{"num_key_value_heads": 2, "qk_norm": false, "init": "trunc", "init_std_up": 0.0508, "warmup_steps": 200, "final_lr_fraction": 0.1, "train_tokens": 82120000}
Each number is 128 + 24 x the weight over its row's rms, rounded and kept within 0 to 255. Layers, rows and columns count from 0. Numbers have three digits each. The size before them is the row's rms in percent of the matrix's.

# layer 7 attention query, 64x64, rms 0.181, rows 52-63, columns 32-63
096:102086130099153142116098125169147140106115131052117148136134110116116126134157091138118121146144
053:118114119125104152143093161128142126109169118085127172114147140167111106170128133089148119121137
091:170111164151060110118101139102117108125142123140121140157090159120138113131129150131157111120118
094:114150152134157118117098101140140111151125142074123127133145118134161100147116141095075142088147
093:120117140097171132109094064150142153113088116165136126128136108108118137164103114101101136103094
088:059092148136129161110133151117128098133115121155130122132095112078191133144145140118124148105117
103:119077150142120138133110132090136134113086127149078130107133105144090156128137157115139117139125
101:131104106104099162119091208171153115112129146131140154087164131144133144119160149157125126129144
079:105112103143152127098152098084142154166149121115156110143113110167162126103100128066126099139101
103:109161078133092124077096075142128143120114094105150090126125132159107127138178116062134164107143
091:087097150164120147138160158085104116135091166148137096107114135110157156164131160136136144120151
088:097092093118149144146153137114164107107078123162109139144092116091157143157110114142134133111113
# layer 7 attention key, 64x64, rms 0.185, rows 52-63, columns 32-63
047:105133164122130183123104166106147094100108106124101127132105119107135117156128139115091145110147
176:128143097160088101143172134142124134154137155150112120125171133124100083115145128155179132101067
092:073107129102130185105106109091082163115169093107146123124167157113122156148102097103133123142164
089:130153152149162118115130129162132132110117145100096117137176163160073086130163132128065165123182
081:099114140087122132126161160146118128140155127134132144111156082161141088120132153116098084085145
099:113145135115094137094153181132101145152158164129102113140183105121100097125124152119119145085139
106:090111145067136189126073136150148078145079140107130136136134112138163113141142132106124126110132
096:128122078149106164151119160124148114171125130173114122123136147081149144132131147145166148130080
089:085087169137160134105089157141154119120107125138110133129116143131133116140166138138067095107131
098:104141102107134112132122116187133108152168110125122144118092143125118166101177115106117101119100
081:154171123142131122143134143115129121120115149153136112162125127135156118146160133142117118139146
085:164141142136115149117140177099112138140153131182138132117153090121145126108103129101137125117105
# layer 7 attention value, 64x64, rms 0.276, rows 32-63, columns 32-63
126:121146153143129166119119100171126148108162138132086128101138111160098101120127131110184127147149
134:141110139090109115108168104125169134121148163111114134147146131135147108127119144139120176125150
111:095146096087159136157153153110070110077155120149126136161134096147131143089132106123139108121098
114:139107120101137099125177136136097097088156129150087107141139108163143089105091159096119146123128
125:133123141143155134160167118104072118163114124170143137149106127152136100110134111138138143146144
100:099165147167129110121081153181125127148109106140106129118162130108112101129114105164154163167120
115:101143124143145126113179128115128116111144169114129137134101113093123120105129147157183137117163
110:104078116170123117146133109115132122103129094165094131093150118150136099134110130128134126112124
131:134128121136073138112103153108073122135113114139092099132129115116136126144098092133143148112107
095:143122126098139115138127163137162119105106133158116076129172168138119152134136097097095113133137
119:090154132097143174142140101108112137141132097164100126142165168120139117085162103121152161133078
120:091099131115107137133128132148148147123160140100123153101110128096132136163138108107137140141085
116:103107114152125130132121180137140178154154141135143141144089128137103139134158085122162109172109
104:092113103128108135121136134129140152140109108129105110104133139129160132110075148133142157107075
101:136140153151140097110118126163159103139132099121130101115156132093126148163124125130104141112176
116:098144147168136163134106106146088168145115100173129106127177159149122126133147080152103108155091
102:157138126153163138127122129136121152149151141103154170111127119153116104109172106141169115166136
117:096112146152126139100092140113114140107091144075116122098128144108153110160114132160159111073139
119:132090130178102140100169127103098143123102135114121122135089103094146139136132136110143103093191
105:096123069119115091141116146165121104148120133127109106121090126163121129133123126128141126100090
126:170136179108136109084131120160122135153160145114138134173136119099107139175108105140141174157199
127:147104113066106138147157101104173151142125117082128110133132170099167149136128162094060127135106
119:174102103152162118115138168112106135124101142119119112129096125162140148122135137147110098119187
123:166149168119136133139129084123153118156104133138137169168134147130133100169139137154140152171127
118:117126088125132132128107162142105105153158136159134121150116117137090114099127089105163136114114
124:113104133174101121113097176151159158137116185094134146087106146142136120135158123164129152151115
122:142176113095148139126168143141142153147148081177086119133190153133122125109165124126100156143125
138:140127135091081187120147101130149146140144143119123129135101151094129152108177141091139128110134
115:139123101117158126126130148082174156109137136082145116134147133129163175114139119109097141114121
106:108167113146155103129117166168146159133135145135079136095159139109121146129132082117140142132123
120:148069148153126155124097121109156169144121101121143100102112143137142111137109151121111157104115
119:157129154157117206091106101131130161142082114091146107157123151104120143142134133151148132100132
# layer 7 attention output (transposed), 64x64, rms 0.242, rows 32-63, columns 32-63
123:106096189121106141168117110137109112109139146133098111123151077098122126111134155102134139160149
131:103095174100126105102176118126122116113079164109111106139115123140125078113134155128129172081124
119:114149124116119179156126143082087127131164099117165159149112104143157091129139105137114124142089
106:147070119096126134143147158158110155130155145114100096123172121134152070118133176122106120131126
121:147108123133143139160159128130138130126139093117142129120111147170150115146113087157143159151134
092:144191132119157107134105126157105121123121122134115071167129141077129137135166129144111147143140
113:127167185112097128149174161126081116117159136116140081131125095119153114122133105161169160137144
113:123116130114127184154136126147105102101152099101116118098138140122082110107147118128118155126144
145:126136133163129189142114128122126135136107126111155174154119115090145144121091155149118129107124
097:134112077098145182102107166140124125142125145144117142130151154122152141115148109138141092104125
132:135107132137118145139121121121143111095093087156130157149125106127120151123165107120132134126151
140:104131139118124145110123118135138131143169170134096132089096174123112092150153087084121179108111
117:154104136124121143133130141100135159131147124139109132166078133086111163159105092108176160173106
106:118146098131143146133148136139147169138099098131135109147100107084127125093061155142123138116133
095:134175145132144107097143131180144107163074158107129099119096146100157148102140114107115080140151
123:113108110134125173145134121142139119146123090128144134088155152093079190141154107137104108192127
094:135127157127153089159136105136113118110099090127142158133103105106127134129120107139187127195141
115:051150094099098125125086123114105085119066144100129127146124140119103120110118134150119128155141
118:112110140152084140134172146158085151111129105100108130162127132141108101109101102116145134100102
105:128107109132140103165122125155133127107106161150120139156139096122119112178148143170136154098101
154:128161154163132104073133094124080114182129152125125122147124130132148156153092108084139176154158
129:132109109119127090100152109157189136135087133134127136145128138167157106130116093121091105105118
118:127107109137120098114116147113130161109122104115116152133156123130141123132129122153152100137120
131:179107085126117117136113090187117102159120125108125126116128150158133148168147143118128148134130
112:190096148110165157131114151095152116125143112137147099116104123102147128125102123138147154112109
139:119136132156111116122083148159160139086114171147105116162122137129103103129138128174126139142125
132:122104128130131148132148162142146140167122122163126106124175120109165177133176110094143151089173
150:110139163136119140136114130106150144091154120143122140136110139107132136151123148088143149070138
125:121164104118120095105122146093158165129100130156178136149126107178151156097101093125153108170109
120:135144119123190132152148132116120113148129194171087113114132113085130153127103083112141117160125
124:135084139129155118139128103126145128120063123127174123153103122118086106100104121119093148114150
130:125131127153105172165101100125147097138074119103161123133146100094119164114110122121119131118137
# layer 7 MLP gate, 192x64, rms 0.25, rows 0-107, columns 32-63
100:092139134145129122124138127142138130163090145131152101155119150083118127197205115101150124162128
094:129191128126158133123067103130145124101136187158170128122129111123126090091166089132130128097113
081:106134129142114164150110132125129128141156104147121102108165117089083085113186101139103126111159
099:147076097178111113108096122115136141130158117115158157110124091136120128137109123138167118123135
097:161089099120115119115136115140152150107136094142179152119104136125118116133114098155164173116135
098:102137082170105117125130097150138139095116129134187109165140118163123128142112119181095118105089
104:157168123118118125124109119104107133150156158114178096134081101122110125121139146128097117136142
097:098132126134147124136115111130154146131111167128150132163162160127154123104079130138100097083084
088:111133106111125167156178148073107089125134175147089124142098145111126147087109114111124099148119
104:134150167127118101127169111106160106120138143093105133123166117160148107157156153139112148092126
086:155130128120092138111172138122073124147196137116099098126165127109125152109138080147126120107103
108:156144089140120147135137106131109113128100173168118150152146118116169080131089133135146118137144
106:131158100117111102147140101148105135179135155128166151179160094103127136133155142123140093120139
088:104091108140130117169179109140147185141118140135151156137148095135149132137131119134125106120123
098:136130100099123140124135139146123152147146127152157068116137145132122100120163115122127130143127
099:128172139129152086110136102093159095144154139118104112098125152164134090129164079159098123146144
108:140107158140078099137147151129172136111103132160115132106174105128125133096159136126117127120121
096:134123088128111116100125152120122119161106175110133102112125161094103095152152114137111175143146
114:125147139118126101176154141132162149114111124146143141124095132156110144138133186164161108116121
091:142124147142141108129132143128147165120153128122161141128141064159143101161141132091145102136136
109:158158121128082099151149149178122143128106137097154152092118156121140133129121086117121137092104
113:111103107098118097145113116162082159128129163114116127131140193123141143127120130096182138114125
093:129136150121122131148105146083094076139086179118106129148119130137138098163150118139184117137138
087:137124115180146123183121095144124147101136137169117116141130100107089186139124108146146120121126
101:085117132161157130134164151108139165163143117134141125089116119146119124144136094156118132116135
100:154159112119118151124134130151149075108132119184094146147138065103168104121156087117117144142105
094:113109114118160114132185127119129142145093112107130115120132147131128134163105122169140177146101
104:137105112163116092145174156151156174129067116142127101138102103128115115147148136132196153146144
088:093144159136136160114125141141137143116136124160141078105136161177167105106127128160135122159119
101:095131167118162121120109150101158144101108168155137144120090104068135133103090168136142128128111
098:090124106115174103149135150086173141125134162122161151117069108116114137097141143131161132130116
100:173160153187166139117108109150104128117121104128083108139137107099123152128117173176096133126111
092:128135112127119169119077142120147118115127147151137144146110149083126148091106075127177138135104
106:131156096079105104077124158099138136162161132132169090123155119131150123106162113141113146105131
095:130105105101107161152124128086136125122156123137126098087157084098070124170127148126145124110114
106:132148161103129118136117125119150148143130112101186088133154097101159136156135121114135120145095
100:127119100146154156142160130156165115152140133142118088156124087103067161136106181118137169129079
102:128136113121109153150106170127126127133143149174099101108062117116138139147141149152154133131112
109:114107138169127114138149102162120126176143145143149098102111141120100154154130131198131165158144
103:174103125110117103145092098120136096136133112105130127118135083075102148146151112120146145068104
101:116124099152144113155132098139106078156112113134116131130092129140136124139120185147101199175126
105:152135112153129132162154103136165090145120132129081153120142100114136106130109138105136120098173
096:163147144150160162121121155195110123136155120148077116134123151124106109162122108131149178133121
101:124153116119100095107146118124143129116112130126092129130074110137148146136142143123157101136123
113:115062130117140100188135097097140151147112118143103150129137109093171102134161136160135124082104
108:161143171084104134121159135100179101130154167134142134129126105123124114136131109167092090087090
098:114082073128089111140138136136164132126149145111117098135107119162110138134127082134149139080132
104:076109117153086084152148121157093131140159111115140134163117096122143145174153130171110137123104
099:147149097108106115114129151141127107180103135127120182102143114144138109122180127141092149119138
102:092163103128194119117095130141117160110169149114137112131142124133114127103151131131100134111151
081:124134104134128127117122139136106125162123142168144097124157143093112115168181142138153108166160
099:127111128148128119146124121136163154103126136142164119123109129126140145156115155136142177100131
111:127111103077158119119123136136099113102114127129151086099114123157131079116134109132128148135150
106:112096137133098115118125100114132163102131110155143109155141099097162129123125173139154120194107
073:154092080108126121122139164110097147147169118120169153116119129133158115118122126142165152070109
102:166152131127116117099152133161100150156130199105127162122157094147147128120152171128129146147123
109:145098142136103154117143158138121125121120141111135109126119152134124141090102109162151152127143
085:159136085135142108122133143107166074114151160140133120155135149140128138167108131099102128104154
090:119138083121134108129121161147163085133130120138108138109105086152111127109136112158127146112089
097:095143098143127120119149123158100117108171146164129159121098086142119159143070087124103150164142
098:166133163149153163161136134138144118133060113155182121150121097134079152139158159103167126105125
096:137130142123113154127098123140127080135168144106107128153150128109131124112101145149086129107100
110:106083101158109153108106073125110175160154169119144133155132091149119132154141104136145162126129
105:145136101101109095136113143122116183126127157111173154170092110120124125186126144157146120084084
089:134173163157096123147134133118101096113104112141166114141110174139142088138114121163131134093153
094:132120109158139106076128166140162153117188164136078120151119152131140129113148126142112119149097
102:125189147122120110087087069114149088142105158183152148109113114137111122140155153106131106118127
108:122148109105164104140108097112111108139109135146051143119122130149106088132098123127170121160145
100:159153125114184109104110159135130127150129162110075113119118176136098105128110122133139111098131
098:169134124139117106151117140111150131186121167107117115097118145088128114142126133150136184125120
089:107127141166118127154152131122154116162077144090151138120164136104135096113107111121137155151118
101:152111112151159120146164121127166098129159138110103133079146110119077093104141139144130167101146
102:168105160153127106133138115116078130095097175118106124135167138130114155129117156163159088118077
099:151158095135127149160136151115142122142135130080124111162132113106109142123149146122117166148145
087:119114122087130141110158156075151104163126120133163115097105113085134125175124160134130168140102
094:129115157144172137112092117126165163112140138128138125120166093122059095098105081126107149105121
102:155076096113072137108156173140157179129111118146153119153142133163122162145133143152171131142122
091:122147111138149096134101171103144137086161125128121148143120113122100085119101124125161160091134
111:113136124155117127120131138142117139138123105123142109135117042090117148139158166110139144092145
104:115189165160115121158132140162121083156112104130106091092108104174143098154120113138145147137143
093:102146123172119100122122115103091118139132127156133117161153121139130114138139106076159113120097
087:122105112142128112175143126120097135131113077112142139137089111152117153096144198162179167133106
101:139155134134100136087131133130135124130114145158146110099114096126123132155184130110122125109091
092:147099088131105147123132126115157139152099152076160125123157079117120101115099156123115109091087
105:138102141132122130109144178123105121117131162145132093126160130140120144110149168122115144123116
110:122173101119177113156119167111165090132121111123125151104120105137094115145163120136114169121154
090:074157133102144109164138138112079117157150137128104125114135132167122144152095143137120146129130
096:156146137131114150156135102157099137084131139136114107137098109126103090121132124130133161107109
098:158113107100073103116168087093154116150118154146144111141148114127135108126114120150167161152120
099:151128141174123164124175146138158132151095121123102121153097107099137116142070145141128141093139
100:139144125145142139103113132151099083169139134155145123142122141161134099134086161133107127125171
102:117097117141145096138165148141108108167101107126118092131138126086143163143165161142124122179153
084:136124111126121079076151150061131140137135141131139166140149156143136133136162116169115088151157
093:137130101144156138176117129138108124123078104121132134160113079129112145115165131088133150145181
105:116159092122135083126121091129131148131139142081108148171121131129130130137124059103157137071128
101:139076091170096131103178124147167125124135144095124094123120161151090113154130112153154135159111
115:168179115119135135113120126131166142140130143088104140117138085131114097158138166116174146097138
102:126157114140140145147145130148121147135154128107167126128105101132138133131087139163152193107113
106:132121097121158130111166171103136090145153141133152120156125091104124132123142119147117170127122
086:127167133134085107053144143128129140147130148148079150129148097135180099087149154149133139132100
103:153102136118166102129089135122112139113122140135123149138153096136085123141150157087156095151135
102:121116113109072126117099159145099164120180154124144118143121151155111124138106135160094136121094
092:102119140140145156143089107122140128137115144168145142124134152131120111113090106143118141111113
120:153134138137110150090147124117118101095134148117118101158166165132124095097081152113141082117122
113:135118119144159128139163124104142158115169154119110155150139123174119137128139101104147148137098
092:131135121152131134149130102178147117137133119125115127145116133112113128134125098135111190104127
098:165125135110130127117117131128131122114117130133089094145085096082164143117129114097096132116075
104:150144163140146116138122153154139141129147118100126127129092099093157169125090089167103127142090
# layer 7 MLP up, 192x64, rms 0.223, rows 0-107, columns 32-63
090:132134168105181147101090174118174109129124141121124169097127134087137117165108104093147136138116
088:125117116091085144128137141099124119108185106117117155119122111114132136140143166130128102120132
097:120121104142129089138139156128110086120134126123077147095119152132123142102158180125107107147157
091:160116112097139139109099117137155122130145107148178151077110140160113166161120142153150144131120
098:099114171159126106183110094116089130158142120148078140127094143110167154146172129158123106132086
117:136126090119125096117107116101155100139163158116099117112144139158119171144189150160173124096145
099:112186142097150125154134112132113129102129102119120121143150115107112132122153114121139116092162
097:128133128125164171099147151151102100125131112094117120127112103147178138164118166130145137126116
102:138119130120131120139134076120160096113136083129143128144114101183133107079124181126115110098091
088:139094122134127156122105123168160126111161148140091144146169136114173119149074073151118144103105
094:111112130130108065159120128137125171095122132154132114154115149124155122130123174114135096164105
096:125117094132124141143080131175145130128115091165150151098096117146098149130103119125134125123145
098:142125189139110108098133103116128139107177108105134130111128126153141153089170125126135113174115
107:163091100136142134088126126141128125114116064145115135133126163131100142148110135111135121115101
097:146110105147114134079140165132147143134130151116147039172139148117114117151108110136132124173141
089:125131146139100174120140126128085150150156103120140134144103150108123128126088151088099130098115
125:108133112118134142110141131134178104136109164130103144156158136147125158133110098119142127126102
103:160137164126113145150135141140138117125154113098110169112150136125128163161125144100143104096125
104:086149156130142141152105162124124109104155161128141108104095140166136106139095099137112135145169
094:153097129174140133158093124138134152117159129124149127139110127113126138143101117154132119140136
136:107087134128139166128146106134130083136134163140145126086148131096120169115122145153134143094143
106:106174143156143120129118134095106141146127121135110189088132140113135143128130139115075134116115
101:137114136101104126139157165139123090128099119133119141089133156147098154159121128113158125094154
099:145098113100107173133136159156172137114130159146122099104161155123140138104081091104130091129096
102:096110098134097121125119114147146114119104151193141095116130141117142139154112144162137101150119
093:117101115158136169140146126132096098140119102151133124158157160171089156145087130084122121148097
101:094142152101128122095140168071146136104141101156140106136144135113126105161125124164090132142092
108:118149148124097064128112122128178140109145117116159142074144117130152154161148126105131123127133
088:093083146147142120087133119079161143138124093092149152094138142097148114154148137131100127109127
087:135124129127102140163154134124142172133113115116131147083185121144162126143112129115109126109176
106:116141124115103137143131134112155078149152138145139121101088125153149120122172165111135136143135
096:127095126115158117064175102134139141129103152126111149116155163067118124108109099148142148123149
102:158181134136098128116092121095112098105146139136120130178109193156141097118153145120120136117145
102:129137085107127105118099114140098106148065124132148145118126123103132081086086154117120150143114
080:108109164133144183141141141148084114124117107143120136110140112118131080127122150144121122162144
124:158131130123139127101116128124104170178134131131149128113141072119153105115110095156082146136108
107:131136110146129101110102165102134136098133155142146153130152174086112147147118172141144153117152
094:111106136174126105122146114099139099121091101122095144118085116108101149123162178106117142142124
100:157134153143082174129114115152153120147083137120135107107135095115130131119148098111117127117123
101:155126125099067150154125131135129148101145131141122109096151108144097125158156073126143115140147
095:139131096147114130125126172117118122108132103116167116132162123135123125105173149124078090081093
097:145122103158132149167146165126177108116157131092146117148105096164129108123107177157112116119132
106:137180128140189090132127139132113098108113092124148138154156164127122107122163108148137133101138
112:119164138093122151148109140119128145123068110144129105109152147132166083148143091152128168089098
108:141139123132095089081116144130096121148133111093074166105165108160138173155140109074094132148113
105:108128150143138142149126126094143095175116147079101115109126136136115159132143181135156147134084
090:115153130102099170174127132131151093149108161133122106136105145096109140144120168157096118150097
102:122136172122150094165122108100135136134144152103111129145128126126134136132120166096112066094100
091:129116168157137128105091121138133154133116130191130108133100099112147133105141159132131155111104
090:152135077118170122098077127114114132103132150149121120111109127165132143149101141118133154128169
104:119118116070127089161092097140146121147185149142158100112110124113190158126101118135146143124192
111:124109089113150149113157104136110133103120111119162107141123132118134111135111139205138177125110
123:112133144107123144160136136136154147125115130117098127146131136138108131132144077163124127062092
106:093087128134161130161112100179168112134111135109137118101148129128145113098124159160166122148098
083:117162110143147133129129099153092132120106136078147122132135123074080131105106113075129081110178
089:077109176110137122084092139139118102132112119108138070149104141133153126116123128128176128130139
105:147147124087106153121137127152123120070137132148105130140132109158137132169106123130127112107117
095:086092090114129036110135133075149109140128133118128131104119123122108149135119161141126118123084
091:148133104117146111111142109124172140149150111096094115099127149154142129079133120128113131156143
086:110125154157145111124118120107134120131091128153141122177116080117106111119138114158160135103150
093:114089119127131116168153105123097122190090113134123134089133120086167082133141113111113089100165
092:083135124111116104132124135109112110137161111107100128157114119128166176164130115114141122142103
117:146113139111109133125127141125094122115126093109065138157149170098118131119114085145128119158110
129:142102109160154148084144091103149099104132131141125135104097127151143102084158092099149133175125
100:133132139146167138085108094095140137098120123142135094130098093112116091120121146109130120111119
078:157135141159128159078129090122102147144137129088109141140152158135156130104148167126121072148180
096:136100105094118132140174163107147157143104112109106115055111128140126124117138163135129132149137
113:130121159104101112148119150109163181103126144108117105173168150135136170167116132121140127155106
096:122161125116134146135118084122150135103089155154093138134100118127117126108143172147114115133156
104:131133159117113151108144094093103138153110098137154130134140083093119137133130177157159138140119
096:114103109110078105163124105117149128141093092117137122158134147131150104093162123136124119157124
099:153070128162119126113129130165140114121111141135180148127117111110125136144132137102106108095154
107:115111135121120138161156142175127124126113178145118106159119135153144143108093097084144102158124
103:129120113104100151159154148100124162100139159094158112137107135171122154110103142124170211152130
098:123160111105155150142126135091102091153092123166080100122119145145131114132114140143162112147144
095:127141125151129112106128105131128152124109161146096141161151081099147128121149139120152144094117
090:132126090084142149101080090120100085129125138143077134127109137100148098135156110178110104139163
094:169107086142141112134139104136137124131125100163177108162149115105157145104136189164124163156092
103:118095136118131121119195123106130125149120140076106103118158176138135105103128135139113111120098
103:165147125115116161101128143156159097121164137113123105160136131129125119117141125149053100127146
092:168112105143111171145130120124133151129174184146132148106107108079141150150146143131145122087151
099:144155128111155131145102170090121128091160101093160114131143100122129093112101126119108107163112
096:134129145121158162152119140153125152132092129085188127113103088098138117135098129137103112105110
093:120134130096097135121118116179128128118122121140167113112145082168131140140054142088122105108113
098:162109097107119111127132132089163099134111113107126177085123140110107121087107116070143116129137
094:105108127138166120125134155141190112157138114122092109160130148131149146107110128154086152140104
092:140121131138125108157144107132088165097122122126156117147135129139099165148093132119113131135140
098:148167126133147131109116117176107152141116166127156162130121133147110136143126125121127077110118
101:162144134164136149145117148094096114133124138153095093133109139137124142160159167132137104171127
100:153110113152141162131137104097116126170104120157129172089152126094088142144127155158157094139124
097:108118131117114146111150119147114117132174138128145115090112157143143140151103124079100107133116
098:136129137109094089101133134094126162131115134138123115141093145118125107116137142171101162158128
092:179147112127144135149098113109127112101106124142079122143142134078142106113161135151127118145190
091:099104108115089100132109156173091105172110140131169121102113180132092152121132104177146129131140
096:123114124137121120123077129116136118154142151133130150146170099072088154121108105099079111149088
098:118158123133105144095161157168086147129116178147155109141142172122135124167116147109126162140162
104:139179145099113153113104105105128104081103120112185150093114125113157096110095097153145141143159
106:153127113137103139101092120128136115124158117147170111126095098139112079124146119086143148130174
111:097120156125171095116152145067107143165100113113095111144127090109100124143127156130091127144075
094:094107131148136122119157125121104148136088105150078166115117109092118119129127144141127155119128
111:164172149113155137116091111108105117130140130123122129131104128123099127130132134079109131148121
095:118100143145147117104132129102106133129100105140168161129156122121149126107092128159121126180160
097:138117121125140170132131128135162079131102116149111126079106076083127160128118140133097144133102
115:126113134117078121131171167171114131124148075115079124137092148087145144163116114151145122128126
115:169173100149144140127160139143158124136136131109097116149119154170116144095138110129139124126105
095:142104111118133160135128114109160142100131166148152156165186129145126120131114079139109150093134
100:190168138161129135113132114125100119160140097100137131166124128121134139127118107119127148074178
095:126138162155149117102145136081139143132126139133162088116149119125156108194127116149100127104163
# layer 7 MLP down (transposed), 192x64, rms 0.2, rows 0-106, columns 32-63
090:141099135145153134092134133137108141105128117099161088110114136133082107090094139112141123140143
088:132121157165127136129156142122126115100164175078175098111138136157120113110093094129128080135177
096:160107112132133099117131134115141141091141118098149137150100149138102139111080127141135091090139
092:133125149159133146143098129123096140097157107116055129104107146170109131147107126137076088155139
093:148187110109149101097136149149160146096144111117130149076162113165147124119144151142095105123168
120:146106149120134103111157141131100143146122125133115112131097131089130126115144104131067148139125
095:135140090149104124098097126109125118110169137119118157107107154121097107073099096123120152146151
100:115158101118124123108129145173097106160149139110123133120128129128156127136167127134184155076126
106:118119148130158112121142188135138160150152143133118136156127094146127138140135140166146133144188
099:119094129175164106115144131149111100131129137108107135180106158124167179118071089123131145139107
092:159134095105123112130086120121119085127087148100111174077137162113128116111091123144151104152117
093:123157104105108115107173140121103152127141154165155108108140131123113116102110183132109139127111
103:140135052174156128120144125111097156154080142144137131123147130132143166132156130152137135172171
096:111154139131115145161148139117164145164120123150134149127134180115161113130148131088083109164167
101:101094139089147154132129095134134054162116153135154128095127177154181132121158142137145148137132
091:135132134139119163119100116076159088127103083108157149139175121132155096100116125117128137129150
113:138130116140071120150163113125138146126139115108173057147125120112116150125126129097139131134088
105:105085138131135140164097061171109129169119131126110101117131136107131098146114148114128102176100
104:129113138136159121139119158136115156158152119103069127155155061144141109134124097101140108115147
089:183105143118143110116096187106131079152092119125156135140156148112089143118138147111136106089131
129:126130121108128102121102134136139117118105107093147110128124108156095097161140110105144151195143
105:109098131125159113138153095173136145130124131111148079148109122113111125169126138125137147137129
094:140138088173130123127127114100119181098157146132127124128107117085143130079119161121150132116109
097:148116129149150128113150118127092148163158144093107109137126158116139101164104141087152096122103
098:110130145101136144105115133109088153116097142126080112096085126142137137125126139145088069127154
098:149062096093161153144106147130117156114139121090140156152118150131107158131115140133125117191108
090:159110127108099154151143146123106110121089146135131122106095111114124155108127133098146116135197
103:128116141098137091096110152110116117136148100135156141113121132100105169090159108129119124107163
095:126110097099113181146117165116157129181107146146099143145169099142122154122139104140131130115121
092:112112109153134124141083156153126124131136094113159082177153145113121133139116145105119143152153
101:150127150167185121121126159151082147083143121099147114158127165105095115145093111152141134128148
091:078176158118118124076177184140125126123123085114141151114154123162164110156105104141097133135137
098:123126110091125118132110126134101151120148107139178140129117148148093166122071134135093139139169
093:149106126103089146145126161105165152122122153133070140181144138131130200128172126118125148112124
099:123156115122175072126118115157160117128144128160137131150116135176142147119102108114159183131149
118:166120133133142117146129143109126120130117174158139122103188137120136116132161101099100120127098
102:078134137137125153089143055114105124109127093118108125133126154156150100101142109134106108122113
095:133136141135128118122106140141109151154135125146115141157109125155130144115158157127117122146169
097:144123101093115079180154142129113129163119060159117130153143130109141092148150129159149128131105
112:122067093129125120129150152096083151136116105104154098094141152108114130116173156121115130117150
098:124150120086128116121095144111153117088109162162121100092155138104168169143120115101148143124129
104:176097131165136126123154123132155109120140127157137141129144124146133141087110138126094172126120
102:138096122131169162095111149148121130114126144087156130148160133146131135127151139151170177171129
102:131123061146103109117151103149155119103151117119127124162090118098126155127138139128147098122116
105:153177157121124136143129140094146109117104137152125144102141142156123130120110114100142118150139
102:091171111091128108144102120114147154104110134121086099123142082170146117153145069162130124126160
093:139100095139149093121110123147112134138137129161162180159083101084097123140122123130098129077113
107:181157125144143149118066102136111106143110089141184131157163121163109123111132116140145086112113
104:108139078129127145127107137140107103151105136150124140119105153105097111122148124119164169121146
092:168133134123123116085100163122118148102106140082142112147200115131116123105151155130139142145152
108:124104097122140112152164111120154091092112123128143114123118154111162133120124143109122161102116
116:144123113150153153101142124122137086120150149101135159122142158110119115088147104133083118105131
112:191112125108113145108130114168133128101151109132138107126094132110135149102132116115117089104123
109:167140138137147138157118100119130190078080117148113087111137117135088146115129121116134129152117
078:128114074102123157120142169119100111155135129144139135138127127151129100126150139137132169111134
098:168115101098115125143130173107127166105129114115093171088089154116113128126168168149087108116144
104:083179081142141143155120134127138149148196141126153134127084083126153133131145121128103124131153
092:123134181144185103113142124098136168096134102117148098145146141122090089118116115112124128144178
086:145088156139137088100119163104120150097143115101138141153147137127146100163130093142177136122146
088:106112166109127128151148122128109142100123131102099125116142179086106149185169096104141148142126
095:124157134106199174117108120172128131127118111096138155096138115165111095103125122103077154151155
097:122142145128127131106096086150102137088128138072126151163146100124153124153138137114107092131160
115:123116134154125099103186133140140138100130122115121113160115099131117139119115117149151149110151
124:111154142151135144158147142115149094142082091140132097134117098159137137146138195152152131161137
092:124127135120153144150118133140102139158120091176145147129132113117118109144138143088156096081159
092:148139081105112101167111151152130108139117120166134104080123113124131088065160146153119115097131
099:065154148141131135114136159087185109115157152120133124109138125106133119125139135145136143109159
110:111114130122112102100136110169131173101145123134151070137120104174113138154180140100123169167106
094:136115122097131099140144115095127123156075115110123162090150160116149142129145167172131155155136
097:098131120163141132121122156159105117127163154128115124143121161155130158138145111112082117128147
098:145110149119169158121108091109115127158147105103151074115157164140119129104101161102140123156152
104:195094126120140127116141165118112110162117134136125116100180122107139141070138161139119083154106
112:175125110146103130103156089123148145091166128073143131127137153121117155154155146141167118111107
106:132084119119142126116136122116143084135094156143148097181121143086146157107176136181124110115145
097:137159101143115139122126099127166146138150118146062125110144084143131157135129145171157116148131
093:136130093133144129120136113143147152094122107073157137084119120152105108160151147143112135124118
092:125131121110137135147135135102104131140087173126073124125149132156133100107116113090104118099131
101:180128123100107139135155152174111151123136097147105159086077145099108164133159139163105121101072
105:121155152154145121160116152106152125158106159194108148129113105142115101168134151123159126110103
098:159088083106122113123106121142144099159070137103118112134145131134109111117134102126155121108148
090:071154182148161132103109106100132109099127119088145118123153141163099109148123100126134126101165
106:098154180121114132177109131099083130164130120128129158124135114127152167163108108122083141156116
093:122118119117108141151136143134139102127082106121131095171143130103103156150165162124172159075127
098:131135119129148147112132144140076167132149081093115118145105147143119171137125175107075141142159
102:095087105139130125132162096135142154109149114098104115128166056119136138154112102121098123151126
100:125112109143133106147104143101124137084102144141121114164130121150166155145136133096139165125113
088:124157140115148145106132144119133139146115134125120084108174137144120097151168096117126152118150
094:139110139126123142114123134051128103113119124122120118108105141101124150132113113152190148110100
097:173160060097097133141150138139109113123134111130127144069122101118134146119135141176110140175159
100:128137116108109106097139140134173134107057121142161138129122110155126120099134123115133158112162
096:161113107144174138115138164130133142100141168125125121135115158108119118131110127116106098132140
096:131098129151147108132132146125121109110129140154157126145132105102129139172145160144124138096095
097:126106091106110123114091143147130117135127126167122141129110113106086111100161105147147178141109
090:113140109072140133115169087167151125107144132118107130087102131110135101174093140132092140142113
097:115178128128162084090150133142144108101140091150115131128095108113168144132133162149175128118133
101:122139112100139110149129137112082106151120124121079119119143087097164106110137154147110144140115
109:109083077128121140151152147177130155106143102134134122119116112111127141138143117101079107150085
106:115105155113165137150122157142139131135086138153134119144137132121124130096119114064082108134111
113:139144119136142178138113121116123124111124161081134120133152128147174116105117128113114104095181
088:150119141130104143122149137123105160119126118183156142097117158110159111108193148147133151095123
109:130127107134120155091119117153137088108119139142116125133173141114164079150132142115163127135138
096:120173148117140097151134137140137121142126091140115108135092126083142118154165140104111097129074
095:187121152107122085150102149117128125122149106113176112147136133135124100140132137127148104123134
111:151171131113174144162085109124123140160142146111123133137105120146124131150114161120130108081167
106:090107140123147135101176127136116145163137147118148158106154114082154135094160109128090078132151
093:123149081132107126128127136109154117132130124168153176166096149109156102145195132148133166124153
093:152162154140154171134097110129141122131176087143127172145136125116158142122121082131127125108102